From a checkpoint of a small transformer trained on Wikipedia.
Size: 15 layers, width 192.
Architecture: RMSNorm before each block, rotary positions, no biases in attention or MLP, untied embeddings.
Training: a variant of Muon for these matrices, 281M tokens, 8570 steps.
Each number is 128 + 32 x the weight over its row's rms, rounded and kept within 0 to 255. Layers, rows and columns count from 0. The size above them is the row's rms in percent of the matrix's.

# layer 2 MLP gate, 384x192, rms 0.0809, rows 44-55, columns 0-191
size [102  98 100 104 109 106 104 101 104 102  98  95]
[[154 178  98 178 149 110  99 206 111 100 129 133 156  94 184 105 146 133 147  68 122  94  89 143 167 163 108 129 162 141 195 139 109 141 145 113 118 103 144 139  76 185 152  70  83 141 172 105  92  61 113 108 137 113 119 124 118 153 105 116 125 118  58 110 131 147 213  83 143 143  76 130 135 131 171  97 103 172 131 159 153 172 141 123  70 149 120 157  93 127  57  72 155 168  79 157 128 123 104 136 103 108 128 162 120 141  84 127 104 126 155 136 149 161 103 118 147  82  92 124 150 139 119 154  85 136 169 146 104 159 110 110 154 127 149 105 142 148 143  88 145 124 155 128 164 102 134 107 188 129 107  91 160 193 125 151  85  77  81  94  93 182 153 146 116 112 210 131 158 127 111 115 122  81 100 128 123  77  88 104  84 174 128 192 112  77 144  66 108 161  75 114]
 [126 120 121 104 146 132  77 141 163 130 144 177 131 111  88 107  84 123  93 153 174  44 128  94 125  58 137 212 120 136 154 120 189 166 161 115 113 108 142 108 170  94 108 144 110 124 124 150 134  91 215 171 134  73 110 153 130 148  84 118 131 167 160 126  68  94 151 137 173 112 100 138 132 123 115 169 151  90 130 119  90 119 142 110 139 200 151  89 132 132  61 132 105 153 157 157 156 104 175 161  98 131  94 161 154 128 100 149  98 118 120 162 118 118 104 110  82 106 109  34 117  93 111  75 114 185 152  73 119 141 152 127 117  59 113 129 120  88  54 130 120 115 139  89 140  99 138 109 154 103 116 133 177 144 144  53 131 136 167 177 145 119 143 108 105 107 102  82 146 138 159 226 160 102 171 136 137  87 127 147 116 142  99  79 103 129 144 167 107 100  79 100]
 [107 130 188 124 134 161 134  63  85 117 116  86 149  96 141 176 108 111 100 140 137 149  87 134 145 153 113 153  96 133 187 121 166 113 124 176 184  84 177 108 147 125 157 127 100 116 106  98 106  96 162 122 190 149 136  90  96 114 106 177 138 148 155  99  97  72 167 110 145 179  14 121 119 166 124  83 125 136  56 180 148 106 119 123 174 144 194  91 124  79 107 119 140 165 148 225  55 142 111 112 120 128 140 111 144 145 135 181  98 153 138 190 117 130  86 103  85 136 164 151 120 128 159 137 108 177 141 142 127 116 133 128 110 145 126 107 214 118  77  93 117 115 107  43 138  95 120  97 142 113 139  93 104 124  84 104 120 126 146 171 106 134 129 107 110 118 138  88 181 168 111 128 191 116 151 138 181 110 159  99 155 111 144 112 120 147 138 109 181 113  83 164]
 [132 162  98 155 115 150 119 179 131 121  98 128 114 158  77 146 169 170  82 148 110 113  93 156  62 153 183 137 125  80 153 139 143  99 137 150 103  95 148 111 132 136  90 146 133 207  66 112 148 134 167  84 152 120 141 166 171 132 158 149 121  87 127 131 128 162 144 176 127 119 141 165 165 175 150  94  99  75 114 115 145 125 103 121 145 133 124 141 124 176 158  90 130 149  95  98 116 138 119 163 141 205 111 156  76  96 152 161  90 145 159  74  86  90 147 128 108 182 157 140 151 158 101 142 105  99 170 117 109  53 134 121 121 125 122 179 104 148 142 129 172 180 148 178 105 101 106 175 121 159 186  97 167 132 163 136 106  95  98 106 180 150  80  69 192 135 106  67 160 110 116 166 178 129 173 130 127 170  47 153 115 172  59  61 155 126 119 140 139 160 118 178]
 [119 204 131 124 110 126 147 125 180 164 121 100 135 171 112 103 144 172 141 183 112  89 134  95 151 118 154 174 102  67 122 139 110 124 130 200 190 160 103 129 120 188 169 100 129 182 131 135 143 109 174 177 161  96 159 131 130 104 165 116 149 151 145 113 112 151 148 193 119  83 142 136 155 128  94 176  97 121 152 132 165 159 202 133 147 142 137 131 119 145 151  99 193  46 144 107  94 118 133 143 137 131 112 109 217 148 116 124 115  94 111 145 113 127  39 107 157 124 105 109  75 157 166 150 102 134  69 164 164 117  97 179 144 176 140 142 106 102 137 168 114 158 194 171  96 141 125 129 159 153 108 148 141 115 103 141 151 140 154 130 120 117 102  34 129 134  74  97 154 110 107 150 135 162  93 138 117 198  81 161 170 136  85 136 158 124 131 177 109 163  62 162]
 [ 73 118 131 128 150 125  75 121 100 129 115 119 128 100 123  95 126 115 108 123 144 137 123  74  83 163 118 201 128 158 128 107 176 113 125 122 120 155  99 143 167 132 128 123 113  65  81  92 136 109 190 122  73 105 145 152  63 150 158 115 143 164 116 114 164 106 190 178 113 172  97 142 148 100  93 176 140 154  91 130 167 127 132  58 178 114  91 184 116  76 155 128 129 116 111 176 121  96 116 130 115 113 126 189 140  78 137  87 146 109 181 114 153 162 164  61  86  67 102  35 146  75 162 160  89 164 162  88 165 133 140 131 119 133 151 126  94 138 193  63 122 134 142  42 140 134 161 128  96  59  79 166 137  97  61 144 159  75 105 161 135 130 124 128 101 115 126 131 150 129 104 108 160 112 123  83 134 147 135 136 115 133 139  93 207 157 114 144 115 110 126 102]
 [160  92  83  82 138 144  90 140 123 120 161 130  86  88 135  78 124 148  91 154 163  96 132 135  82 139 160 166 116 174  91  85 102 143 157  92 134 106 176 162 114 178 144 134 109 118  92 170 145 151 120  82  55 142 161  89 176 133 112 150 102 144 145 126 129 100 148 115 167 173  60 151 143 106 118 157  90 132  95 113 109 116 116 108 113 123 108  89 156  96 120 110  79 191 140  47  75  93 135 144 115 170 166 159  89 104 147 102 115 177 123 144 138 127 144  80 124  18 144 132 163 154 146 128 175 117 128 163 103 108 128 121 147 155 180 183 116 118  94 130 122 134 110 127 156 124  45 107  69 112 114 183 149  79 172 141 111 126 105 139  86 132 117  99 110 124 110  85 162  57 166  76 105 168 119  86 106 113 147 179 135 115  96 155 105  83 109 102 151 152 200 182]
 [157  57 118 127 116  75 152 192  61  79 135 143 154 138 155 147  70  78  67 145 128 144 112  95 107  94 178 165 143 103 133 112 196 124  91 150 136  90  86 150  46 104 123  96 148  40 118 138 152 168 166 205 132  92 112 124 128 135 105 128 147 117 141 165 225 156  96 140 148 164 104 103  85 140 167  95 110  97 113 145 157 100 145 158 136 137 132 104  82 135  90 133  58 125  94 175 112  73 138  99 179 130 149 117 106  96 151  62 163 118 118 143 140 150 125  61 128 138  88  89 141 126 131 116 147 153 150 131 111 157 153 136 145 102 173 138  78  74 194  99  98 135 159 136 107 113  93 124 166  96 140 174 158  98 122 105  89 131  84 141 117 103  89 114 138  58 126 140 118 136 124 161 112 125 151 124 100 143 112 103 127 155 114 104 110 132  66 141 136 182 104  79]
 [118 101 179 131  79 104 100 136 142  97 133 164 196 129 125 151 139 118 125 153 141 109 109  59 192  94 158 113 112 117 160 109 139  99  94 182 183 131  91 149 113 246 124 111 140 140 145 151  73 111 143 183  84 128 168 121 178 165 122 139 144  59 106  97 123 112  72 121  18  94 115 150 167 112 107 114  94  96  66  98  74  14 102 157 114 183 133 147 133 150 125 117 152 116 141 142  94 132 114 177  93 101 146 169 149 167  79 161  90 120 107 110 130  89  89 139 154 123 105 153 124 127 188 146 113  98 136 170 184 146 132 155 149 105 142 152  55 159  82 125 122 103 139 123 109 130 115 138 150 125 117 131 159 141 133  97  94 149  97 173 128 110  99 128 111  92 138  92 153 183 156 119 170 116 136  83 157 114  89 116 134  92 140 103 150 112 144 118 156 155 146 104]
 [138 115 150 180 157  90 111 126 150  24  73 107 113  93  67 119  71 122 108 135 143  89 129 163 124 158  67  86  66 134 162 133 130  94 152 183 144 139  59 116 121 109 152 121 149 120 113 148 130 133 130 203  53 112 172 117 170 202 131 178 161 119 106 146 146 109 158 194 156 139 125 180 158 108 144 131  88 105 156 133 147 113  98 157 125 102  88 115 147 171 143  86 135 152 108 134 117 154 149  88 123 118 117 146  98 140 138 165 163 128 184 134 164 117 132 111 112 161 164 122  86 103  93 105  73 188 126 117 152 160  85  49 107 173 103 130  90 142 156 136 160  97 116 126 138 104 143 145 106  70 105 128 155 153 135 140  92 159 156 109 145 126 104  96 172 170 125 153 143 142 129 153 176  78 119 103 164  94 138  85  96 110  92 168  95 174  79 131 131 203 171 178]
 [ 85 123 115 132 132  88 157 118 141 149 130 106 123 106  93  72  98 153  88  90 147 127 130 154 135 174 106 135 165 105  82 202  93 120 116 153 108 134 125 149 104 139 134 184 101 110 129 139 150  56 124 112 150 133 120  99  85 153 104  91 141 160 162 123 218  90 118 164 179 125  87  94  76  93 124 160 159  79  72 145  84 189  57 141 109 139 170  25 111 157 159 157 129 151  86 166 112  98  96 147 100 103 151  45  97 128 166 129 166 143 120 130 121  84 129 119  62 129 130 204 145 131 154 124 130 117 146 155 110 164 119 153 144 166 130 149 204 122 123  61 124 156  88 122 156  98 132 100 176 151 158 141 184 153 132 195 144 111 154 120 139 109 147 125 121 149 146 118  60  55 112 100 115 177 164 127 125 125 130 145 149 125 147  85 135 156 121 125 145 148 136 185]
 [ 72 152 143 126 144 202 163 113 191  70  74 120  79  89 102 155 148 149 142 178 136 120 176 137 145 141 100 175 114 154 142 156 147 119  66 144 145 132 105 182  75 127 175 166 164 195 158 133 155  86 142 136 128 122 172 170 134 167  45 165 165  98 142 108 177 104 192 139 113 143 108 111  79 149  95 114 102 146  99 184 172 132 141 167 139  95 123 139 163 149 100 105 116 128 118  96 119 123  61 148 104  98  99 138  94 100 152 100 109 105  65 122 154 101 159 130 167 131 148 172 131  67 162  83 147 168 129 179 106 132 100 122 139 119 159 120 129  80  76 106 113  91 187 137 130 120 126 103  95  92 162  70 101 145 126  98 142  73 162 162 156 170 137 159 133 159 143 149  91 147  87 122 170 110 118 145 123 136 170 123 115  86  95  53 114 141 186 131  74 140 104 103]]
# layer 2 MLP up, 384x192, rms 0.0818, rows 44-55, columns 0-191
size [100 100 101  97 104 106 104 103 107 101  95  95]
[[142 120  69 116 112 114 136 125 100 104 150 104 144  65 127 152 135 132 143 120 102 126 156 119  99 121 158 147 162 141 123 182  93 135 173  79 143 140 121  95 127 147 137 149 161 154 175 179 136 147 135 121 158 115 194 139 116 104 105 137 142 158 162  83  96 104 194 156 115 129 153  73 158 111 139 138 133 188 111  75 159 160 160  67 146  76 147 165 136  91 121 108 124  59 112 101 126 103 181 217 143 146 164 109 155 103 150  65 148 141 115 161 159  86 151 177  73 119 148 110  94 110  67  96  89  24  77 122 103 152  98 153 158 100 164 151 161 132 107 111 143 161 108 119 166 104  83 145 146 142 197 128 137 163 111 114 123  92 110 114 183 133 133 168 122 125 175 120  90 172 156 186 150 129 147 216 129 135 136 136 101  82 151  94 178  89 186  94 121 103 147 129]
 [145 134 149  74 194 193 139 148  67 146 114 147 130 138 146 119 182 100 131 119 162 139 121 167 118 133 122 182 131  99 141 124 124 132  92 198 160 141 136 131 138 124 134 106 134 128 167 218 169 118 154 159  86 159 116 121 164  84 128 116 123 138 173 106 161 153 134 166 156 181 129 148 192 120 112 136  56 183 110  79  90 127 123  94  72 158  97  75 136 142 100 117 154  84 100 166 119 118 176  47 151 137 172 105 117 172 115 119 111 126 150 146 151 109 134 117 120  43  90  80 151 142 112 127 148 123  88 124 139 163  69 201 142 121 183 139 102 149 135 136  95 182  91  99 105 146 106 192 164 131 127  92 129 139 114 109 121 129 135  77 139 163 154 147 134 131 133 147 147 174 113  93 220 154 146  76 191 167 133 155 163 161 110  99 123  72  81 157 118 111 154 115]
 [132 130 165 147  47 111 119 181 198 126 176 196  82 128 174 159 168  83 221 136 164 118 133 145 113  53 133 142  67 158 142  88  96 155 165 135  76 102 142 174 128 111 148 116 120 155 117 155 128 107  90 123 125 124  97 142  97 106  80 123  93 176 120 120 127 102 146 136 153  92 187 106  94  77 141 121 112 155  79 153  85  82 142 105 131 153  44 122 109  89 102 138 148  98 164  45 145 143  86  93  94  88 184 134 137 136  86 117 137 107  99 165 141  92 119 113 143 103 115 153 118  63 104 126 129 164 126  98 137 108 143 191 104 131 149 109  96 163  98 132 158 139 139 153  81 126  95 137 149 101 141  63  74 142 153 130 176  96 106 164  96 126 153 153  82 187 161 129  93 124 140 138 125 169 111 147 144  99 158 174 109 164 154 129 125  92 172 155 169 147 151 159]
 [134 185 152  95 127 126 135 136 174 135  76 162 155 145 110 139  97 130 123 120  85 162 140 169  73 140 156  97  96 108 118 151  89 111 120 104 155 158  93 123  91 191 166 113 131 174 122  45 126 111 168  62 145 115  95 163 166 151 126 154 158 109  97  95 160  89 150 114 118 121 149  76 189 157  79 116  65 113 128 103  33 204 131 111 101  81 110 176 109 180 195  89  44 101 183 128 143 109 121 123 167 130  95 146 118 168 129 167 137 140 185 108 132 127 155 180 154 156 171 119 117 111 109 168  60 115 154 114 136 112 111 137 176 117 133 152 131 122 140 186 169 112  85 140 134 125  76 113  77 194 102 137 141 113 145 123 122 152 149 151 140 126 121 150 148 120 158  62 138  95  67 139 113 162 138  83 129 113 116 144 189 115 117  93 145 102 109 123 107  91 172 127]
 [ 71  93 152 114 157 189 101  84 149 101 112 135 145 121 145 123  76  71 173 157 113 203 114  97 161 105 108 149 156 164 137 136  80 113  89 150 137  95 130 124 155 125 130 113 178 140 171 176 122 101 145 111 120 152 134  96 146  93 184  84  83 138 123 203 100  76 127  80 106 138 137 130  98 162 133  31 127 141  91 177 151 105 154 154 126 164 145 104 151 189 118 146 158  93 131 150 140 138 108  99 101 108 153  97 113 100 158 102  98 132 110 108 111 135 122 117 136  85 125 148 107  88  96 130 170 117 117 104  40 126 141 156 169  75  72 163 177 156 155  80 137 137 153  74 143 120  89 103 132 188 160 124 136  74  71 123 135 144  65 111  76  95 137 135 126 168 115 105  96 145  90 140  47  86 126 124 125 152  79 131  89 140 144  80 116 127 128  83 202 120  94  94]
 [193 100 176 135 135 136 128 151 162  90 124  49 150 122 119  83 173 124 149 118  64 167 115 124 161  87 130  87  97  91 121  96  36 102 126 143  90 117  93 145 165 124 141 100 109 157  72 163  98 146 109  80 159 148  96 118  74 112 133  87  85  86 172 170 105  98  74  66  99 149 177 146 154 163 139 144 157 103  99 134 122 105 129  79 126 137 177 101 178 126 164 115 163 127 146  97  81 163 155 151 132 134 120  78 100 115 138 156 156 183  57 129  85  71 135 135 114 162 123 153 151 116 183  94 181 117  99 182 151 115 106 141 131 111  97 146 164  95  61 129 133 163 135  81 124 143  89 109 173 136 121 136 116  98 140 124  68 110 140 112  91 151 114 179 168 146 161 138 144 115  84  88 123 110 133 156 120 136 178 159 137 192  78 128  72  98 120 112 119  90 169 164]
 [148 123 140 110 127 136 174  76 143 148 135  69  78 136 148 173 172  76 137 210 131 141 141 121 150 131  73 124 176 133 109  96 160 113  66 179 170  77  79  98 162 146 105 140 126 134 118 121 148 150 129 150  82 101  42 146  67 142 164 154 109  85 114 118 190 158 136 114  75 105 133 131 117 117 110 131 112 132 130 161 159 132 113 133 145 127 189 159 160 167 150 123 164  93 131 187 113 109 138 118 213  87 165 144 169 157 105 171 100  86  91 136  89 134 136 113 110  94 107 141  83 112 106 187 117 148 153 130 123 135 149 155 150 145 165 122 110 122 152 101 136 146  92 177 140  90 105  71 105 110 105 114 124 110  68  84  85  87 143 102  69  81 115 113 233 158 160  69 118 109  57 107 111 134 153 135 173 101 152  88 141 117 125  88  94 117 119 115 109 115 176 113]
 [190 161 124 131 165 121  83 127 143 167 143 136 140  85 115  91 129 188 128  83 101 131 121 100 104 123 129 122 177 145  90 107 104 114 132 134  97 170 130 165 205 125 120 157 198 129 101 165  66  95  48 137 125 142 161 135 132 131 148 135 162 117 212 129 213 128 168 115 171  64 147 145  63 135 119 145 120 178 153 183 141  84 130 128 160 157 103  96 100  81  71 116 123 100 102 128 122 154 153 114  87 138 115  95 178 159 189  76 122 147  94 129 124  84 133 125 131 137 113 118 115 160 131 172 145 141  85 143 121 107 138  92 126 138 113  93 101 131 183 108 174 130 105  90  71  76  49 149 139 103 141 108 104 167  74 140 143 127 158 139 115 106 121 115 109 120  83 134 122 216 151  90 139 154 120 129  83 190 186 135 111 148 136 201 157 145 170 165 125 146 129 123]
 [ 83 129 151 154  99 149 163  68 114 176 105 146 158 156 160 123 130 128 109 171 106 119 125 117 122  95 168 173 138 156 150 144  80 134 147 157 159 145 126 135 184 183  68 126 146 125 152 163  92  90 138 134 180 139 160 127 150 146 136 131 202  89 114  99 114 126 202  83  91 124  73 149 111 129 112 135 101 114 146  71  97 133  97 141 173 170 229 191 140 104 165 119 125  99 127 186 102 179 100 153 137  87  56 148 121 134 108 105  61 131  85 163 141 160 101 124 153  91 126 177 166 130 134 106 118 156 149 119 155 124 155 177 122 194 186 166 164 138 122 109 124  75 114  72 108 126 149  88  92  99 118  95 179 138 206 107 139 146 180 158 134 132 129  83  88 123  96 122 113 131 175 116 136 134 148  90 174 179 114 128 178 142 151 101 182 102 132 121 108  85 108 143]
 [ 80 107 100 109 114 174 121 154 171 148 123 151  97 125 103 101  98 139  82 172 147 159 147 156 119 106 140 134 139 139 145 125 134 178 158  45 129  97 112  63  84 125 132 142  74 152 130 151 182 123 168 168  91 128 138 153 134  86 146 166 139 108 121  98  86 174 179 114 180  94 146 126 105 102 119 134 118 163 170 133 164 172 164 122 135 130 127  64 110 141 110 163 144 141 121 122  83 158 113 136 137 106  74 139 122 142 127  79 127 140  78 157  71 114 149 146 162 121 128 101 189 152  64  97 153 137 115 141 120  72 185 182 116 143 198 135 137  61  86 112 121 116 128  99 131 160 149 159  42 133 123 153 178 130 101 139 105 131 173  89 191 137 104 165 138 209 154 104 144 143 120 175  69 105 143  95  83 157  92 123  72 110 125 139  50 138  83 142 176 134  88 175]
 [ 69  94 131 131 158 139 136 215  80 120  98  84 191 104 152 110 164 155 128 132 102  92 136  82 153 120 103  95 142 107 169 143 172 126 166 124 140  95  96 155 127 133  96 152 119  91 134 127 180 172  60 209 117 150 106 151 141  87 195 141 125 136 167  90  56 123 134 143  47 106 152 108 139 101 152 168 115 115 140 101 109 143 126 181 131 128 144 127  90 169 189  90  84  90 118 132 146 111  82  92 119 138 165 100 179 107 154 135 153 135 153  76  99 118  59 141 122 111  99  94  87  87 143 115 133 166 164  82  99  34 131  96 146 119 128 134 114 118 118  70 131 133 101 110 165  80 184 180 167 141 169 147  94 122 150 207 157 117 128 139 131 167 132 144 120  88 124 125 145  86 107 123 100 115 132 125 136 108  99  88 113 118 150 136 135 112  33 144 148 136 167 132]
 [141 157 138  99 100 169 113 171  68 109 192 129 124 165 167 167 123 110 154 125 164 119 142 137 146  76 189 157 175 116 153  70 120 183 105 128 147 189  87 131 144 150 104  78 173 107  94 127 105 131 163  89 114  65 125 110 123 150 146 132 193 164 128 162  83  85 124 141 142  85  95 102 116  94 130 122 107 133 115 140 164 128 114 144 210 166  79  67 130 155 110 133 126 155 126 160 116 141 131 167  74 114 152 150  99  82 118  56  79 118 121 117 142  69 147 134 108 104 148 115 135 155 153 105 127 120 112 115 147 158 100 126 128  59 118 159 120  76 161 157 114 128 126  83 173 137 132 119 127 189 131 144 116 127 206 126 100 168 112 114 156  82 143 172 138 130  48  86 139  35 124  97 119  87  89 108  75  94 156 100 169 154  84 117  87 133  93 176 136 124 131 182]]
# layer 2 MLP down (transposed), 384x192, rms 0.0743, rows 44-55, columns 0-191
size [102  99 102 100 103 102 103 100 104 101 104  94]
[[114 156  88 102 101 188  90 163 102  87  67 174 130 110 139 104  86 153  99 153 157 156 141  82 124 132 130 193  68 144 158 196 127 136 149  62 109 134 133 127  81 114 147 157 131  78 150 211 120 124 155 142 137 116 185 162 131  98 122 168  66  87 139 143 102 107 109 131  98  95 179  61 106 142  86 104 172  75 126  60 155  53 108 120 148 117  93 154 160 131 138 117 135 140  98  94 126 142 182 122  95 153 138 130  96 181 122  74 113  96 155  84 140  80 133  97  89 120 138 105 100 153 106  86 108  61  72 135  84 162 158 102 117 153 144 181  91 145 130 150 133 148 140  96 135 102 123 108 146 114 163 108 132  97 105 154  91 121 123 132 123 156  51 108 101 138 131  98 129 116 136 113 133 147 102 145 180  85 132 127 145  64 101  94 181  97  92 174 142 139 199 157]
 [175 120 109  66 105 166 152 126 113  98 100 128 144 107 133 130 157  99 114  84 143 140 128 116 109 133 129 147 123  83 150 133 155  82  84 106 167 131  90 192  85 128 165 149  87 149 157 145  87 138 124  96  47 135  67 100 211 133 162 112  69 115 121 130 138 103 141 123 104  91 134 151 159 132  72 108 157 145 105 158 177 123 125 117 118 121 154 135 138 140 162 103 122  85 151 155 137 200 176 128  74 168 188 132 144 147 167 193  95 154 141 142 134 124  85 145 151 116  73 127 135 112  97 150 170  90 149 100  76 149 101 200 110 100  22 143 134 156 135 122 162  92 138  90 106 144  82 164  42 130 146  98  88 111 125 122 113 133  99  72 127 107 154 175 145 115 113  97 141 166 126  67 157 186 132 150 145 193 153 119 161 141 163 158 126 111 133 103 133 201 107  92]
 [150 133 145  62 111 135 119 180 181 100 101 104 132 161 129 140 124 126 121 148 116 166 116 169 131 145 173 173 137 137 130 122  83 142 103 135  92 170 110 140 196 117 157 103 138 117 146 118 154 129 147 121 136 110 243 146  99  92 132  38 126  99 133  91 151 133 128 141 151 119  64  83 121  89 160 129 133  72 146  93  95 107 157 129 124 109 125 128 141 100 144  90 112 153  73 110 133 160  83 168 117 115 151 142 167 109 136 148 131 156  64 113 148 150 101  53 123  54  64 121 167 158  98 110 153 160 108 106  48 108 122 109 105 128  51 176 132 105 126 129  84 183 103 170  98 119 158  65 123 124 163 136 166 111 124 144 136 131 112 157 128  68 143  89 165 112 127 202 107 133  70 126 142 132 143 138 104  72 106 144 121 132  95  91 124 112  90  85  50 131 194 147]
 [ 79 120  71 110 158 139 187 198 168 117 132 136 111 141 138 120 109  62  73  97 127 136 108 129  88 104 124 154 148 146 130 223 175 101 143 131 114 142 166 167 103 131 147  32 172 119 173 157 126  96 188 108 110 148  84 128 153  98 143 111  77  60 134 155 186  58 158 133 119 122 171  99 117 144 176  98 154 134 135 168  98 102 120 124 109 132  71 138  82 102 179  96  77  96 123 115 152 147 125 130  83 144  98 151 104 126 132  95  78 127 161 182 102 161 154 109 135 152 137 175 143 148 120 115 133  98 125 116 160 126 189 111 133 144 176 156 132 110 167 140 152 137 108 117  71 191  58 123 153 151 110 125 152  96 167 130 104 122 146 154 135  86 133 177 129 128  93 110 104 114 132 164 179 122 152 129  56 172 133 100 138  97 148  72 197 126 122 110  77 103 120  93]
 [ 84 119  81 135  89 113  89  99 131 162  98 184  81 121  86 181 105  79 144 108 123 145  92 148 112 116  93 114 130  98 169  72 173 104  99 160  92 155  68 124 190 103 153 138 153 129  94 110 114 165 106 150 117  81 121 103 189 145  98 136 224  97 188 122  99 172 116 115 167 135 163 149  94  90 176  99 129 128 121 144  89 134 162 148 165 141 119 139 143 167 160 170 117 112 143 157  98 105 145 146 146 159 109 140 137 111 144  60 145 164 106 145 105 127 167 153  66 144  98  65 131 120 102 152  82 159  93 152 100 119 114 126 147  82 145  43  42  67 181 171 155  86  99  97 123 118 125 170 136 120  86  85 156 175 168 170  80 108 105 155 143 114 137 171 135 100 139  56  97  72 131  98 115 133 120 115 160 152 140 114 147 156 134 105 116 158 118 101 100 104 147 155]
 [ 87  81 115 139 114 128 191  93 141 157 146 216 152 135 114 164  86 114 107 174 102 112 100 141 183 127  97 165 200 145 120 185 170  88 130 130 200 153 204 190 114  96 128 170 114 170 197 146  92 161 112 136 124 121 103 156  94 118 188  95  85 154 117  99 114 185 122 146 151 104  49 120 162 116 114 112 120 176 106 176  91 100 146 156 124 183 110 106 182 170 140 117  74 114 129 152 129  72 132 126 101 153 145 115 125 156 111 144  50  99 126 161 126 173 113 137 130  85 124 102 174 127  97 146 103 118  96 143 103 130 102 128 130  98 135 125 148 165 130 182 147 130 115 127 145  97 176 149 120  90 124  74  73 163 152  79 123 112  89 154 162 133  71 144 117 164 110 144 132 152 149 122 120 125 111 133 163 125 144 175 156 144 110  88 115 197  54 116 172 139 137 166]
 [128 117 120 185 114  66  84 165 159 183 115 133 106 154 116 141 156 125 122 178 107  94 105  89 112 167 139 126 107  96 123 179 181 124  55 151 138  94 157 119 133 109  85 110 132 173 124 125 117 140 122 187 159 155 151 130 144 143 141 102 108 164 124 124 176 141  59 142 127 135 165 122 161 177 145 112 153 104 108 123  99 171 118 212 141 155 121 131 137 165 154  65 146 145 110 176 166 160 167 104 159 103  80  57 115 130 102 138 114  99 126  99  87 134 105  77 135  87 122 139 170  52 115 174  64 146  85  65 149 121 143 163 108 177  86  82 121 107 143  98 171 168 145 123 184 131 128 191 159 160 106 133 170 173  71 103  98 105 113 157 160 119 150 145 129 147 150 190 123 179  78 145 158  61 101 114 170 135 139  55 129 136  95 127 129 149 156 112 151 104 162 111]
 [161 112  81 166 126 158 152 138 113 115 132 159 148 137  94 201 131 127 125 158 127 110 167 123 177 162  88 122 188 125 158 138 116 127 133  88 116 148 138 145 146 171 174 131 165 158 183  73 126  77 116 155  86 146 104 115 159 136 163 132 162 178 165 170 178  87  96 145 211 154 137 105 117 145 105 153 127 151  74 117 194 154 142 115 212 126 103 146 159  85 162 123 108  84 178  89 123 124 127 135 176 137 115  84 116 151  85 185 132 146 144  57  53 129 125 120 123 155  94 160 151  91 120 118 155 149 173  90 149  70 131 125 177 100 101  89 118  74 181 155 166 135 140 147 200 131 141 141  99 185 147 151 107 135  83 138 144 117 160 146 144 138 111 108  30 111 143 129 150 149 139 148  92 160 133  87 100 131 127 128  91 115  73 115  76 129 106 114 186 142 177 110]
 [121  97 117 187 120  54  97 156 103 157  81 127 171 109 135 183  80 102 153 109 134 133 131 129 180 106 161 151 115 120 150 131 113 126 132 126  95 149 128 180 133 114  76 144 139 156 166 189 130 119 178 141  64 138 252 102 137 137 122 116 113 141 137  89  69 125 117 107 139 147 172  94 129 143 106  71  97 154  93 154 141 127 163  99 118 154  61 168 141 149 137 117 123  93 140 115 103 104 179 195  84 113 103 103 105 116 141 155 101 125 110 116 104 176 118  72 105 104 101 129  80 140 180 136  95 119 102 167 142 127 119 120 143 149 155 123 151 204 169  45 118 137 131  22 181 117 131 127 146 164 116 138 104 175 125 138  74  74 123 154 115 152 112 130 112 108 108 133 127 132 128 136 166 129 116  78 158 117  89 116 113  47  97 142 102 130  90 166  93 167 104 187]
 [102 111 150 118 154 130 119 147 136 106  62 101 178 184  58 144 148 166 141 106 121 139 109 137 135 182  74 108 125 140 114 160 148 155 175 117 148 118  88 126 139 125  90 135 132 112 131 144 171 133  48 194  99 174 136 118 179 163 162 125 141 167 118 143 159 132 136 158 146 135 109 175 114  91 113 147 143  85 105 144 135 105 145 118 106 153 154 165 120 123 156  73 139 113 141 174 101 108 132 100  73 113  77 172 138 191 132 156 100 141 162 137  99  88 106 146 154  96 148 132 132 139 114  89 131 103 134 130 155 155  90  81  64 215 155  96 138 170 112 176 141  92 142 129 126  96  85 198 133 135 167 132  80 184 176 175  87 164  93 130 184  84  99 107 161 150 176 133 141 100  97 171 145  72  86 112 142 116 115 121  98 154 100 144  96 184 119  61 132 223 136 177]
 [145 224 175 112 151 127 140 104 114  98 119 178 101 136 190 133 124  84  85 118 128 169 187 117 132 146 107 141 116 137 125 102 133 157 105 147 133 117 154 115 115 140  79 167 134 146 143  73 137 116 138 125 156 106 255 120 100 171 109 155 107 144 139 117 138 109  67 122 120 126 125 194 142 155 160 151 177 108 110 131 168 120 183 112 103 138 144 117 156 104 120 141 181  79 117 150 176 194 165 109 103  71 127 172  92 122 120 185 139 135  90 127 130 164 208  88 158 125 167 165 147 150 118 194 141 124 127 149 235 165  93 170 157 115 136 136 150  82  80 135  87 170 132 131 126 135  84 100 102 115 119 168 127 109 109 104 159 143 172 122  91 136 137  95 101 175 110  92 115  98 158 160 121 182 103  81 108 113  88  82 138 173 115 161 117 114 129 100 106  86 132  92]
 [118 123 160 121 158  97 155 131 112 101  95 116 153 174 138 166 112 134 158 117 128 120 143 131 140 134  84 100 178 102 128 175 140 133  79 133 149 169 128 130 162 160 167  95 140 114 119 118 114 118 117 151 124 112 101 103 135 125 190 157  89 151  90  95 146 143 109 143 191 162 100  98 133  96 130 126 146 160 181 139 133  67 139 109 182 174  73 120 194 133 120 114 156  90 175 109 138 130 112 141 171 147 197 132 107 161 127  39 127 172  74 132 105 105  82 112  92  61 168 124 115  82 208 129 137 127 112 121 146 118 181 121 214 118 183 126 128 113 133 165 105 120 144  49  97 150 105 137 145 114 160 105 131 143  86 171  92 112 146 132 112 106 172 145 114 140 154 124 134 113 191 140  74 160 158  99  87  81 150  82  87 216 147  69  85 120  82 159 103  91 167 187]]